config = dict(
    num_hidden_layers=10,
    hidden_act='squared_relu',
    norm='rmsnorm',
    qk_norm=True,
    init='trunc',
    init_std_down=0.0,
    decay_fraction=0.835,
    max_seq_len=2048,
    train_tokens=345000000,
    max_steps=7544,
)
Each number is 500 + 50 x the weight over its row's rms, rounded and kept within 0 to 999. Layers, rows and columns count from 0. Numbers have three digits each. The size before them is the row's rms in percent of the matrix's.

# down: layer 7 MLP down (transposed), 1024x256, rms 0.0933, rows 565-617, columns 128-255
# up: layer 7 MLP up, 1024x256, rms 0.106, rows 566-617, columns 128-255
down565 085:475482609502475578439503504554491596460567550474516482546523547506401453506498523480517511479485424510603487508489581500493449495499540553533473496434485519429567494514568442398530569405526560541470487453555444531471444547550534598583473490538383518431527468518509510528528499538503566494574464525469433526590304525470520515492547507561575498543502490427568466536450565416541463505468
up566 102:530480523451592482462489512589451493461478496595569556480555474486502504540493433458522384529542576503475564453504481486509496519533429587497496491391471546605430540524509521532590602526497535409406522535509492494563540439555430509528538563488477585487552488472517556545429489552504506554556425550457531482520499454414509495458407521570539535469495426529461493587509537404534449573492
down566 102:506523470478606553503449484534437451504480564438537514506509555591516567483596559474515490503523595484472534572471463458471447446423505509522483506453523525485460514472449514530492528570431467522385470515451512481513339420528486448533510492462510482529523523470490422449447511461494535504450497538492472520410504508650467512552468431431409494521557509511504441445463438509466420550407
up567 108:472499510415620486427475453571496619443449508511532499535564467430447508490510543468525495467496453567456484444570499443583472454471498508582566574511527508536426415542513593504434443463528457461441558435593422466521584485549423466488520491530456517496438419500511398513529415535508452535522498589574369486519531544515434483498456473571408560492552508494494531481510528427522588514440
down567 111:479534521505476469555411510600461473535566545494538419428639543430418508556548607613528460596533569432603480487492559518471572526504534608445517518518527460538524505509511418547490542507461449523577479563481474462466523440522502555522521469466408573448465510557445486488429547479527548522514563524509441497536544478464475578512519567510433527535512442389460498499506525472479387545487
up568 099:434478624475562547558478496548520545515445503528450404498515413504500421522480544574432439505445541506504470475534607552517493548554457594484512413433509499476413446488500359499562467419562443531444466545496562530605391500469520551439569509513407450452525499422461602497473544505499448486520421527522502500491591522449513396430483427567496511459503556459553486464465530527482528503592
down568 101:535466428518514582472529563445489457465380534484481523432463551544501552490513425454580497474462513509535437455622510466483504498414498574552539507499422541495479512447391459539516516538481520551527488511459541458607515468397515472468533486593558423592512531490486521486528544418494527529539497429401507584522478427471521533501506463467512514453489495421526487402449539481521548560516
up569 100:534506511583487473411594491612520516492482440493444447526510480521558480447505519513402580524441507499519474443517462436504527533500528463472569538455456510481450440493539475589409544513480488420453582482493425522464490551501455441490528585501549526464523540573534594526420508544495427493509424526512445510474468589470461373510459543493500424554481505442465561467514453523488511527559
down569 101:540408496484585513489459532399416502515425548517473443592560564532483522451494577464545481500526469451519546477560503431416502494469495581473529481499426445548455453403498456527506540443495508475531409480477452591462479547494560529490477597471550562529541463498514493457557457423571476461421570552552516555476407476531462528545453482475536440498468605511564492409527460509455507506614
up570 105:518404534589549530463486442455495516517476451493494537458497500554471486440478491498512426509502479489478513489555457467552417537468446538623465539478598509498567521628508465439496473594503495556508431532566449554562516417606529542493619523578535502405510548480443425527611438457445459516564484587445447544502536485534485504447571468516434556575553484477572491488449550581507490557528
down570 105:565456484560452449500465506533583452609474514523487452556547499447418602445496431433556530373550484516501455529492473560569464556464505490509452433522450437485585486564468488515557507516548557550525428530498504563478491525424448505558452530553524494469480415548583582535446470504414525468545491487477589556406568539436446591447411449546480462432444532532503558477485450594448488521516
up571 099:429533518595443510493496527523467557604428470499515469470477552497546452503471489602434560486546436581460476564515455603503517507508545514544489491439403549503410526543618529511493448393519592502528559538511553439508428518460480529546607491505456430460444487503441577530489405600451547398520469543514499461537534479496454488445400478517484542495488508479464479467456533477528556477544
down571 097:567582592459409496577530578423432483498522466567529532407498461389617495509590501502503465538495476552516445513451442418463432598506495539535416426443534525449574441539502492481481478475572549552476505446469527549494418609503506474576548573580511525570478457550514579456498559549491528482447507509483507456632539527548519424464475479472432445467502457562561518472575471529530571410528
up572 100:455450561502509515433556528564509498513476418487465474579589487549434575427629484528534496565498552582452436438532491523465512498495454560421513522503463563408419587536540530529419488615492516479586513479519555523537504515512431459488591498457522469476435498521490481434453492443514400504501438486523451448469514501509516402549479408596461573563547479516421530455476512529442532544503
down572 103:463536449520556509521506440511490536565511485567511433470500549517507501503618501495473629492550447538486471480426513568550467454504589458503477449572544520431487491548514513532533451574490488481509480545520421432525541559491499383486545425520487457566484511588453460463504550500501579459447534482456493525501492389456544467379548462526573476447447474464545416534550471528511536417464
up573 101:531468516502514543498486438558532504475460484557503566471432477457543513530469480462479483524513476550522615480425565441525473569527520528530489535529597577554425436504542523443523536400508561438493499481445591527485364433448488544483504549449493447501434439463504515498419464450495521436601487566514526304504480529510485433418543431514460460480568460391437523581472630521456527473552
down573 103:464512501534458468463539511536593456482489591535577528480510400515500461378445548496486459528462480487508537499551492442527453525485527449455573460478539516528553466433408508417567530560476432458585469527417484487475499499500524529541370389530452481556474549464538456463547566537502507469396491540503557451561440466544515473450587439503575513514484466468481405452453562550536515489481
up574 092:549372523491535519487481432520493445424513403598528422423499413579502516495518537570411478425492417561507516457465476512527528570431567476574566484570514575523453532561632478483524531429560507515533652499584511508470541397453516556532475511463416464512511568547410533553396533535424489567442537499548500502560446509467513572465504488489540510540498482492519576511451533569516497438477
down574 097:510507471519505514548412434455470480454504508416543601524490564450569507547541486501484462515513451499474556555532471551480499452547501527558463492537482455504499492477503457557478489546475505483489440486497452589454486463537587439460559564441613489555504464523460476507497524496532447507236503510564504493509577524441546505423505544519484468528543424520534510567443555477526545550592
up575 089:506499498583481561406518476505434538521436496522484580592528511541510557535551551519391443551416503525420519491561488558512481583493483520515536481419398576458519503515482494471505479490474499498507603466531596491460425452606481532479548451489460475439552456440530426533538539440512453561494525531520577539487512485493469514377363531456422481428484461489408519552529507511507446539588
down575 096:490430485575500530439468465506504553460446491514492480474439474485436551501480460514507463518532520493497440478461506483495444514501505511518510503520527542470515491432510544531555492549456446507504492469494470441493547449502549536456496331449405533430505527505464513462491547496525485545216547521500482481531492358600461481504538548496512413468508427571425485561449481488457490513533
up576 097:556515466497556434537516454472498484422510487427497443451475515477485578376472442516537463501499520396513472507501490491567544439570509463557487568409496491613511389501579536451514562523463419480480637429472527434563546517483460546508470618499531596464472538503524569529532520590508518462510505590537554400492487441463423432494521470502519458496503542476537395554534529574456508528551
down576 097:482395571423552503485540386427483498485519451427453472432432514555508505541503498495577449480462401415579523488571538532556474498502515606394567529512512497393491516449473565511468499455555498604522482595538451478522472462458543546520445433539497442599528501469469485581452517499534436538424482543471568545550512403473443500494566482512577451500486484465586529486510474516503519534439
up577 106:507527513537462576495527523569360515439434535467466563462459501532469450535552455547474360431529469490538475479568487480535413543503503493517551505453595560499495521566583586531436429406495608511619455520524537488528423516437474408431508519444542515474528495547439477463488424498398526436529393529414528429569511532410478391481504520576443482496550515441433437405581553457535617545458
down577 107:440455486592532542518408520484445553463493469379513507542476528571552442534485398521558521432552515383536559540468448491585418498476510548566488553461491479531519432535506492485547448526519536556550450524515496518450527600499488563560507552401469533588450549502471527364492519501538377481562483445525447576479562525452493487514540556495444528487494510445443483503513420528434473486531
up578 088:548425503601473569571514512596445439509446477498462453450579450506499497512525481600500505381431508501552595442499500473486547507450442530485563488547460508524447496462505454548569470503513486465580442443502461553538472482536451492434588502444496545428433448532402525458487535528521455524476496511525574523533502499399512506535425379491444590591567483570450551492554467569564591529491
down578 097:511496493527505490474435527482494483497514487490535510512472539551557414511434476531445469487516485451453447475477512534459456495501541494560531496575501466528474510554491451498462498464426468439545485507462506548338465474447516521448505508450459462446521475466507498574509513505490528466152452577527505485458519516528510477476448469539470451497455547543521414559528498482453498465479
up579 105:469495506499484532485460495531496558438403524409433486472452455499484524512546480528493440446506597491564545525558512509442494533487556497555523515543547522626411534497512575554456488489500570480598618460459455537583553468519548435461465537491492562472593491459521525459522520582508471484515496528500479403493522488447496420505500555608503527516478418489525477520416604439484488518566
down579 102:455577589480546521551516468511536572510495488436463487418565522493560563606491506419571490480581543549539559564452477497549594420474415504464524582521520522429535483434375547472521501513489496582513564450434489538515427481528534498434452564532549474516503459501476521523468465522509611500516506513630500466547491477476430424535547449455545512469501517484468460490411507569442541452590
up580 099:423476499435625443512594442541513518598576491488520457487537497469481453488429492472432439500417548561550522565447513529526481485443508473597598462465487472474453493406548466478492497436589474523548487488446492447569574536516459564510551538476528455443505545573547463518403484502393522563454452566495489483574485527520407459511499487518498512476629469383515504462504499413603534512590
down580 102:459487508542522568504462419483456466525496466491486546527536416442544441510518470557532532469498438448605509479538525501508457494488526502581483531526432451537443515480408538464541470508504505496452463541574492431407521450464500557508481440557430479499618464539441476473413485407522460506316454552587494545468472534472488501505404452457510486547506529558494462434485531487583462469524
up581 099:455509416533578461474564477472500487602470461531525476531565485456478516518448492405499435490455513551532535481559426571479538469490464442491509500396488466447496579467490484571511474513437521462589476429449461416466546500529410414447490514561488559469469461540388450523540450526507387395553481622559509506446597570543481435502498451527433475472531431471424585364449471511516576534508
down581 101:622621447495495521537485408494525537609431540558522541448553497622494596562432521453520509499492520526528369536559483476435596516520516509463531467531381568529601548606515477480497478500416441516501508428553443566540546535502494618560442493443535535404499460504543387546511555422453547521501553422518476472542509572541491458525481564463537365469511551524456496495566462541610493480572
up582 096:460429639568542481507517483553492499497480504519567479490499602521506553484533561523490512518573569462488472529485481445489443506478536553483441524422641526604483512481536491544563571467423497491478523499558584467516436493480474597429535432473486485465558447551477471517561477389473472526555551520445462490517454557380576500566504535469393562524560505401533590417453501519547508397518
down582 101:572484580576514499503522491483479534435550525423487523520473550562475563563552389446500617456527489515531554603575529421507520459425528495546475469547532557543551450562505507487497582492479407433486508490545518494570507530475563623555521479474480529587412489528473501525529477578564547476575533444508500573538515498470506495545498595387421564431487501501484498511422547534476425441468
up583 100:418533490487513438495528524536467583471535458527564464464512531548475481516618567459591492413522480557523518454550489471581491552519504523454516599471471495406477472561538503491511508373571501495500460421454490473488594497531419614443579554444478401483500540531470506532541523534524499458548518573495506547528469546483442428462571506530500600512480418439461526413520565510514550505536
down583 103:461511547502492518461467479546525491598489625441524505592455473424358499497468406499451522523546597528472441465499490533538521520543468444536617480578456452472409518576492500526469460567515511469467462544494507472478549467485679550529444490471545460564505533405500532484455540498509492450511584480529432450476459472586586507501505517387546545524504504507461527524559456587558459474486
up584 095:500458533632603493519561539529504500589488522477628541538619488514510532416489402511461519473468489416517450522485468479550471452537512449405596510452444503440457570625425509503499489515509465506542487550578517458589517440492489558500491504547622494522557440444489529520527469628460353461535465578511503540486588426446425505496496474534533557511563482469484575358470548485587497492547
down584 095:551479500568474454537494535518431553541485520455561485439518581471472458498455482469531487555579454530404577461586410543525474414441543496500449520477518609561478540524529540566512393476475500471402420475540509452522457410402486427506495521490508480543575430524483556508573435505444453485507551473455500540554619416469561424476511412406482529403495494507579496475550461553462506511563
up585 096:428435522567577520532458439498511511581481518421498408553520470471442463394430545519538489531456567513474433415475482530471347535568462530509502545402502475476582413521600498475453498470383449429482532425464533474502595550455504586433547515558466560525509440386527530508535470613494547472512475557494531487515561524540487494477469425519473535501437480498459491424570574554457588447420
down585 094:498420367484583521424470450554522484450491505505522499566453434371493524534454469543581518570496437535535468477446551474471621523527514496588543552540536524449471544528549531463451499538462435503562524491546468435489548523630520409553458566537479460529492559483532477517535498501471495554406618487549464559487517512493466603480496382482514473570555521440509443450526543594567518436542
up586 092:554560464479469439473456463551445465472485490425518426505525470473480514501558533483495576491530514535456413502593528530471463544451452508591476439522524555502481447513545471480513522472473468401568547450510446491538411452477468488404511499505481559512435416539486511461506508460447451510585431495472451483529499513462460527451447474502438487579403499607506569454586495433605511490618
down586 091:488526570423530492516545547547426393536542549505448563538529562539347452426557538502379562456536573508518539443510493444520573487489498529423532457483467458542473492490395448549459513576509472448451453522454390437434453407381534473500446441557529463453460546428498504481463529579460570509576534513631515449513478520502559506495554503468479447568579431464490520518507576529486443543485
up587 090:567419617494487540509407515539510533492509504538457493503525494519527519389501487510420496509580459465469412547529539460688374507411469495471464519487472476501532528531585502484467506543474497590505578368459639458489474444527431476498497554516528479358500436450524534517432505527608506464481541548438522510532488468497438508367514484450490480455429485430459495483490497476453534478469
down587 089:545496458509463496512483412426427558483532459501528403445488425598558516551539490555530502441413543501586584537484490473455513518469413481482556493521501513513486477479550489435543521524435606425611465503477477524498521529522419444555493551469527574449487546577417517492528505550566484582502475433505435549494561541560414424562540389472397517532476425503499479379543444548520552552571
up588 086:444584493591445477479599574573539519573545436439457416468461493474504559566549465544410480530445564440424467590470529554510422576501523518548558525567444465527385506520582523413467489484420525446502416531442477409592457466499419513461580483507445429497476553532537458492530495461554474513508491562439454408528481569472443562492520549588385401615584563523518468504450503519502521518464
down588 087:484469508497560435452513421478509460488373543477514494509550499473500427550496464575520446442537488577465543482615516462580542430517446539472517519422531482449600460498481533555499538520534443400422523578555373553536420585506476510520500395597524458548571478488470523480484557547503492513540435435551555546406550386472575430506527551467464588434502505455453484495481460517506527544451
up589 098:531389461494459524484470440506494607545498495470573493484525455445533495429461458531477576458564538635562523597456408497517493492510488539422531530518537539530504579510557473442503491430533525523485494485452590516550499464431483450483513472432470537492564516561431547642482476542353511498480449540532384530550480517525429488399493504471514421529491422442492496427436528621568508444564
down589 093:561522508446463564533453461502405512513569521522522506452462556465522538424551463545498585526497494556473481460519518478389490600513419533485476491549566426462577506510515476490447528463515621510519436452496508491458496495513473469614441504457568532441603454534556501581567436475529525419569515421447486477584481534520513471517439445484493453520520536534518378486535497520538576546522
up590 108:447399486411507484474462466474385471545426495391486488486588534426537466492480566490534385456462477521483507551474520494655417457512533490547486489490428539461495552485554491437654514500402476532519465502455471488421485421411481531461457511498543534472505559531481443488535342460481530445527489579472493381472471521505525499492502512499522469486610570555495492466463552489558455500518
down590 110:516463534434471588526470546466523487386407541459528500547495468398477552480491507507482490507455452490444379499571448484475479384431503460444469495503537627516462536556534443549525518497405536457579438460484436430429544509457499508543507472519547526520468601517504559379538515355547425444491499494538474503466467472492554556527463496551519553545457480397613465526531605421473521527427
up591 113:527443530577559529537503578522517581527466518439491493547513428448623474503369465472440477555495460587493500473576444459418502475508454498512589396408502585537499510565512542512475543553478490504526532504558493413497405409579483465559545478474497493462574483430524582546470464561439452382505487581556438461574411543515438462454426474567467547481425477513413492466431583450502504412480
down591 113:553515519550539515469420516523496492491444558447497550503561566469560518488468546465421435443428494497470518531492481504547495483513534491470525524553486459501498487463432440551426559493465442444495437471423521470515458496560573494516384523576571494492574462543490492582591525560496439648491491500509606471479454559566431536548451439480498504603504480572376612408523478616485570520577
up592 104:530453519526557536480495452551475540502528453498514484568509468556495526443469553491410439438542546580548510500532495558530463476548459523504486378552421528538398494504576410523502415447589474484520554526406504518535395539526489512470445461535387517487510552395455524613475484531475481547505513544540482484438522508549433525499480526554477486563459515410504536591478514501580474482503
down592 108:434447498455424498541496509456496422477522534512545530464503509455515578556537559575580454495421510493494499525414529444561489491465420586480482562473440506474470492475440553567483465411568399517480469587522509415559513530474553425562419594572570481499464466501391468451432458413520452582427393534491555471391436488441410506478423484511547500488548493456441589365495475487461508551458
up593 097:534459621494424429528505544503464502431442562388497445493483491480503469485590434498513536428503451504428524616491514483546446455529484539581513576538468591430518424563498445440499491518472526468508491568490488481617495390554466499518547475510526516423476485402566610579449462461551450509579487509486505444509491533450409521435433525525497493505426504459432485488456527512611533555580
down593 103:603483458511457434497466468497468588406546536568554459570514450584469528494479432529519468473491465521582468598496440531526551548500495467432479527472531410509532491495407470468484458443519502578539464519454537516545398502443554571481500429475471592542475535548535522428586511592453499475432570496467499506523547491546499505418571404500472353535443421413442557544552578415556550527455
up594 107:482576490542455510540477386522548629565493458529536530431485514537490598503540453401496482477516566530589509436613477489497425475478439524574503585494478540502503501587496459442561491487496502505562607562527510519554468548508409502458496489586473506470522469424497517532595448455444544495483402524554511443507547506521511530390471475534542477499522398580390538447432537464602421421558
down594 109:539563446472391605555483499423487528505508506470491461507513502523379501524481437400501464481485396419478555544585582513549423634563474473467500528579467449564551489563472588513436417511529610492460607533497472410426506497506529484518438458491480472437394504441510517515524532480547537547484491520467469513503459492466458511368560471563458568571496576548498541439455548505507404545449
up595 094:491480579520411477508506451568438553539427525537521391572540492545455531462430566666440583493522402551427500514478510548479509521420429440543510595474461439502518488469593489532580525458397599509507537491512555464447471433522455450489452489480465415470489437553538416494421478506479453501470529534534426406572492546489435512444520394527532491470465538451461525354535567545546474441464
down595 096:522533477475482440521512449532489478479478602486449507427493438497507553498505495483508460465528544509564505494445566518552518493495513501623472509441465527525475502572480491441504494417547569509562485673477480493416542486538486521430534450510443492438472454478445502402494477471503504452155472490501523436462507507456453507545509575520447504493516428445490484486501519473535528468500
up596 088:526504580519541537583523460481483544494454456513415406448538501492586448453504505506556452445531602538601471529498500610605506455467477461482578502464501501539524602600630472496583429463560486457496516495456574526489472520490420500497487471395408510430560493539468471460506515483511509403481466518559452545558422454436527491449471565483434461509480548472488574405461513498519549468587
down596 086:536471507393532518506426521501361484551619546531498508478504452486523552507562438573584488508503471480473521536512485474452569522469436480508508446524570385493479447510567469524427525511446666487464460610491497545516610454447443532555478505512539482482566534531617549482516471438461547528489562428521429474547503434511462395502583482459464541462422477517506544427553470536553481517518
up597 097:552521486566525544568509444512475541572521554433420455582479561455475484492548491524426578471539479476537517515560438480553547536426422532447530479388482590494533466567455560461498527493540518535522470472560446497586495521469488504498492439564565446407574533444428527508500381476454474384530474543522538478461442477420489408473471513494465422581483536504498529517546543404525535503443
down597 099:466531490538474533485544413481519527495480465468504381526526434594517537504505491401495512564512543544502473500454548483545472418554539468503526506589481573593391467471451498578510486530542569518423458497419488398544491484472424491450505463607481502527410549578475530512498477591630484504509432493618484419468543606462487529475593433549471414551500454462435500520501591538526416486503
up598 107:465531488556526600491490484567478481539566468402603463501533439458535538454504546509515487469510470499509572546497494592578556442563482524476502592533448602545568593527484551454596473464409424494573466508464447434493450468494422542484499551546557475461499491497499456478471461454462547487490415508480391517575589493534482534467520467541551493464536519520430564441614607514570432409456
down598 109:543395493536579497484435470532444493427619509470474465479508472537509540584463471491502466495452521528428622466488590508574508508442465571507477514548524484591479508367476485461539488564540475535520423521482495488440508598522495485493519613521479503497578591537606474484497489375521465551502482606489515480465533535496493461553554536481463552487487524528372509465547526522481431546492
up599 095:491542459521443446514509462541438576506520552439513470567606506519515422500512512532395510520479450450450481568561474471504484535498521563576500528482412500429562475602524537451505521419476500472494517567471525516501549451441425618534543474521563398512598493542513554541461431466482574490498492476536453491607422495497472482460518580485534492576471535600467504529495446544510528474412
down599 094:555534417472599482407556540422385513500499478511518494498508501491465462493477432537577414449403451499569505536549391487436483372471497455473485488481518462460534523549479339470545606530515510556442459505558599524448550515462480503511487623528515572464578523410535490532558493430514495465453479455497584564540496404433500589528497512548518636445470529457589530502504480512519533432589
up600 087:458490502480572524552436532489488519595575616466477492568561495469501511488474526490481489571513518495453634428472514534576487579526503436475499513451417436526462548583568553526463428354474539478485600533535430407472559472429480484555464510508443529511492421482526419525418435448452532478466488561565460499597501441487557537430444559530386454450508598501395455498406529498510481505509
down600 087:499541452571491493480542474453519510553594403485586510489443466481534491518501561471426497432474508504541597507523431397609432384522512526494413580529397534513421499524451494398566485505546510395483441483505577512474474644509415507463509496445433463471515571532464556521558450460532594501440432439455460512489492483507497482468572470466585430532491485580507603462510474473483571454555
up601 094:526450554547598403499474361568446529557530487423498449476555467443466526419559415464493551527484541468474512506401585400553463508480447566505513510425466529550531529542536566501523549495451464464547572484436547520454472431502498519470434480458563444466486496548475432462462489543472555413497542479469532500546458461452504497332446476538391477544470482402396519480473531518375422467535
down601 090:489531476471511542526530493529454493392409483480451403466405536518504498489506482582513497515527514541429504521513508529474456501524517460627453466528510559491475485611551417451464536459474511314509442472537513492574468533456424593543543504497587504543590534507528425511509532486551494512470465548644412512489484466454487473500601492510517533629473431501478515552490522440547511473516
up602 096:434520532500474498482501574468505520493489561438403436514465506529464491418416481427524475535454534505568481489463579467523502481429448474515603435460562540569516522542453533507488608447483508544503509515483437479473564498531430524519502527625492544416501434510419501571471465470534414531519470555507456534466505464406527394522519558597463525514545512485518472523441502511491529518446
down602 096:455510545467463521494501409487502464470445326436558476541454478536480529560540504649536486476443509424449512406471556492538498516399509508487558571438585499575510452460411490512535495534484472608476552535490548531491579558545435537455467517507498476515610531505476480561510455443541464540503538516558434408503494419471440629498447447495512469511554450583552433444575507511466385578562
up603 100:475440485471602518363473483466494553568454381494478507456512564548562520465489454531534536609481501456400499474466507586499477494527379508408509513490482503529524558643480536567522522559485403515506478476511592560520468480405483489477568532502516484486467572507345448543566475464558397541463467556490454464493577507511521488473431472572538417466534455549554596522528494372600510488476
down603 101:460409479560456540505481534477522451397502423482558513484574536474428517535541538539494424559429442558514506499500585510398415509566481554487541515530465565496541488467447432454533430482480473517351468498486524552522628445498629451522487524462517477436482460471512504477467556498478533452533432559420485529543454536461536520459513588445580504638504545492470386516497477459509560585473
up604 100:478497507479468553508601484513511486567503421556518491506585367537589563398489457441489489431524573505472537541532541510531504451508532501563457459596570598503489529504567465445490550440511444489440545481515544503498515558499475514478583499528508482516460527513395419585518471513539493544501479525570492403514527504399524500478357471605409611507527427507555518490587502483514505458595
down604 101:526540555494484503463502495546569489489579434481524499511526511495522439523518500458524522422447430421469449468440539501462512460453518387439524485516571491596452478496599581516440462475516449478557476525415506550441481543435517485414525553436539445607459509567454403486549525540560478502392466527566536494536595490527402448459541490511488504481539471498531426487551505478465507524528
up605 094:591574502557593496477522451501492548447486428521510546486524436565500489509428604479530449459481540488579556513497427454528541464518528554454577472397552474576522431476509473392508545474496470479468552518458571496493480498473400490486472493507491523455398385518381539560518482502576419536479470628492509541475555473508508476382467509497484505565456522456487429531518458566470550512536
down605 097:539419412527578401459478507448407544424512520485432449479442457418501567541470450567480454498582468466524583509548518517523536510455512516555546531463383550522519500508455430649467489567545465473545408498510522492557476536510485443472487474520464499491537452507554478443384489537547474480353516476463525608454500536513513502556466541449538498443559503382440459478519492504477486455552
up606 097:605398502622503494596472523467426528455567430360486477494442501492510526521534510466574453433515622401580463441517377508538479553498519505506491480404453491505486449494503473545569420465505496557595574462481606501489528432595527489543570452464449542449574420502548517543473495510522480501493356565494465495514532471483583562480446403491456482482559462526467489435447580499509459489461
down606 096:412524492467570472486379446493482531546527467470516477567523442527428332598574518495497411450502493588503474432521502413520542487536462494599518517460479463429567507449429562461489419470545568501492491531433480525492608522551434418466518457461521509427536425517528508504506565551436515490420447568486485392506545532484541490525507509513475587519449608523472479468407469422414576429458
up607 104:554532623440532470446511435501522539403406462492449438373547514427571507498523473423547511428475517508415508482531420575563461507430445581466527533461385505584414471441506456476617472559538440595411491519590527492551524442527499550432550530540490456429587550429492439592545520566501517571521513514460513521486568530437586474480468488565489593541430489575424537471503546536520518587525
down607 106:452424588471469522551496524452467522437417535483568519565490535507434542569467478511625499457539434494455449532466520466490522412492441495537484521552487459458471581507606404350529540516514487454425524458417454437535484521440443575548573547481489582486507451477549500453464567465524490548552519510495592522499483488564429522570438581514593462501531491515529453472532554465507474526517
up608 098:483497493544557516505408470491530567540457416499471493540499536569528517507506465534531518466553528415498507594485468466487455579516496697469460564551485561489487499517498501597456557474429440508584518457523537483563568511519405548486510452496530399501564379632530464505439550529521515523532487508460532442526547506392541419501460535493479434591480474583411495504568464495464458534435
down608 095:509405460432539457521461578510483550604498497451483500428577534502583520542565494485483456611472556421574521497480480425478436464504515534553480475475538624377523572551420496474486462481445615490526459524568475442452496518505438519546501486464502453567534480636474506473515473533515438423357450486509538433464479471488549432554458514529472429471543575485474477529603509506464496454484
up609 098:533485527362520572504511546474443462555422473504467494445548542487527508411449537479506542594464537580578561470479471484469570526459451508546495460561503533577526521483507429545466503575515400529549423428485471582572446442483501514517552586543540482499500440556484472468516413470504473430477418514561490429519464545491503533526468415528431482466619418561522520544525492468517543511542
down609 095:526484416460471424504533502424524549476536520481452460490461481496536512498547604547484543516434424443543554461501505476498515574503428492480476550501531524514425513527492456445483520501433434476553584410493537366388503597510445548495516490509575561540418473551484503518578559579404462562421520521581455456510530554463517569451481472579459497600471438523419571390540468411465499554464
up610 107:525492478466492453450514453488498447473470495448533385457558555485523467504478490492523334520511537517472461539495445561509445485455441522490604443537465608483494546503512532483532471449521450504485531487472544528580490515493490465533500515470569527517589495478514489595394502446490431439501371493466492394502490550482529446500464450558528493471613456485402532417590488525518403561519
down610 108:529531473473514443486503533502536518457465547545552446475436434483520513465473555429482519469374508414531545478531461502522510542506568420557467546484514535582494530444543488537527478566496497471477541520467487521378563554473435591446488481513463440481468481532436485472532578477525585520425539495535507519464432472509390563455378465542459574530456538474431573418665538549397475555440
up611 091:560444492462581382482490342497496509496564489541415391419541537449522458509496534484392534468495504437443564516539452599421530624486536511556551543541515602537444542467495446496457463501478518405586597474541503507536543470532450433416513528556491523496563462463502544554534492544498484492552469507504554493547527517415465545433563496551507476612554556549471512458491446480586544413547
down611 090:492470537527524546548550475515476431482554544495445512550481621566465571568487439499469524537504493506487488480460456505566457477529472529572487458463565456517508551499365585627367457559423452488558503471501527508471486539474424445365513480455491514552521501522484506537513498533502598601556538464619555455478471481493539530471490534515521423519442546520534595425491543596547521507457
up612 101:468541535516523551502498502614570608482451495411545486512609528485507398469564526617487521445475526499478462494570464489613521515539455455442613548506542495474447452586567582480467545558550449503523534561530459462542587448492449519489563490571528448468554428463464494511547457574551534475479487472477592496479552480430522457467419491537481516521453477585521522585539511465500479484569
down612 101:414562492454525537496447508500494460444487530473529440436519521491482578548414474506446435523456489578500476546529485478557534496535439522444498446465592554494569464550452506565467470444496402414463514463456451432518546471621544579461542494470348466455565533592481506525507440413623533520466512536539487408524519545455549515527553539497631483403529553493536517539393421452455521463451
up613 101:463447522579415568459566501495495396535524473432526450506504423528491500486525524515443391499541569423522494492520482395515489572598504611608433558461580572461529594417505500551563467435468471458450519535520543504448548494492431477465555584536443467448467533490559532512460476430538509510498498503517563467534502526472570401516430410477529532649585526396552499448530520517556584466484
down613 100:383490502564505456526483571481426520527474558450518495558491564460432472510493514450435523499531550506477504462505441509547488621526377475510498481458478460397435425529414487562512483477522578575565495536545510527490565458563489349518542561528534454435458503583458511474471476448434395541458512539523574506520509535467454460454470519486465504461449510520549432476502530477572452546560
up614 099:561467482500527611466421467519535469453457525491494616544484490452488471470541537531564530492553444468556465590450486581616480418620456474543469455594531535510556500541602501447513484421591496466486541494444571483486491459478384513565479554598463511461505522481455503486456452566544509420541450490482419486478442521522493475390515470512523496546470458571482461525466502537518479404554
down614 093:471542448464470492424506584431465501430465384574574530536574438455475518506556566489460453466487469577402514427537476422441549465463418480388474460382489444581469485454516442526469605473535593484580586537533420559541543540556482555489531556521489609486554554545580522438504572507503420508491454542487468492532461565488504459504490427445386450489502449512494491477578551480512476478551
up615 107:466485507582459504513542458506483443458457512611561485467518469548550574480521528495453519479476556462527495480583548527465476594499475538523546479436576491472483437420536469564510470548531534555567548578509588518559438593522435527482584447520446512492542467425575626563471494573541483532516480463489534413508508574414565448483514486547414539550536558453589572435422514514507585486480
down615 108:504471542438433484399501601508498538442567498546486596466497434477518470509561422456533464508577569486565465549542521512560437546512448389588553499603503402506475503541547473482600472458535406611559468462494470494559546532526453631476488476529490463481537548494539398542540509482506520548557516427450490465533522483558478464499560521433484531427569506575527488488595504517491509506523
up616 108:440434420498527515418546517521475441487460401503521443496509491548483511488553489452496492557452488462514483539584469560508518434423453515468459487473449499522447446467514474470475584513484477591539462412499521471536486497530477398468596494553511460456489444469510501567545484566493472486516489501556508442519449582454482385507406522549425636511520485435475527453435549473512517528583
down616 106:521527441487456437507485468586488486460553507525423450587563567492565491560532544558517557512463339485530497516550522543479514408510509500563454467577541459418557476502504512442456437530535570463628566517575412510478455508476542466538478583476540520507506440586536483544529456442577526521550508514535397478498531506541613486480508499451471492483533407494511472457424562494470474448478
up617 102:567523506508470517537579549447480553512484531504593488523553451561499516577538541524455467504468404549428547567588507458475476509562429532438426545448476546491491526437509421482400420476503470529503582468463514425526530417596467468563522504499593492449519527539506512535465463583475515477532419592562525512512430461498499512538478479507421449564469512444540492456525577479583461554439
down617 104:500513617499533410539486495477412512437485526409441441466525506498477494535557505485545436491504552529540503543497558536550441439442524520481416527566489555482476488450436471521550576532506401489526557547550492468497510495447583499455455467517578457479480580503456486503513456504533459499518413475488520509551507511504559454496484494504528461406480551513544627507502497517484519489492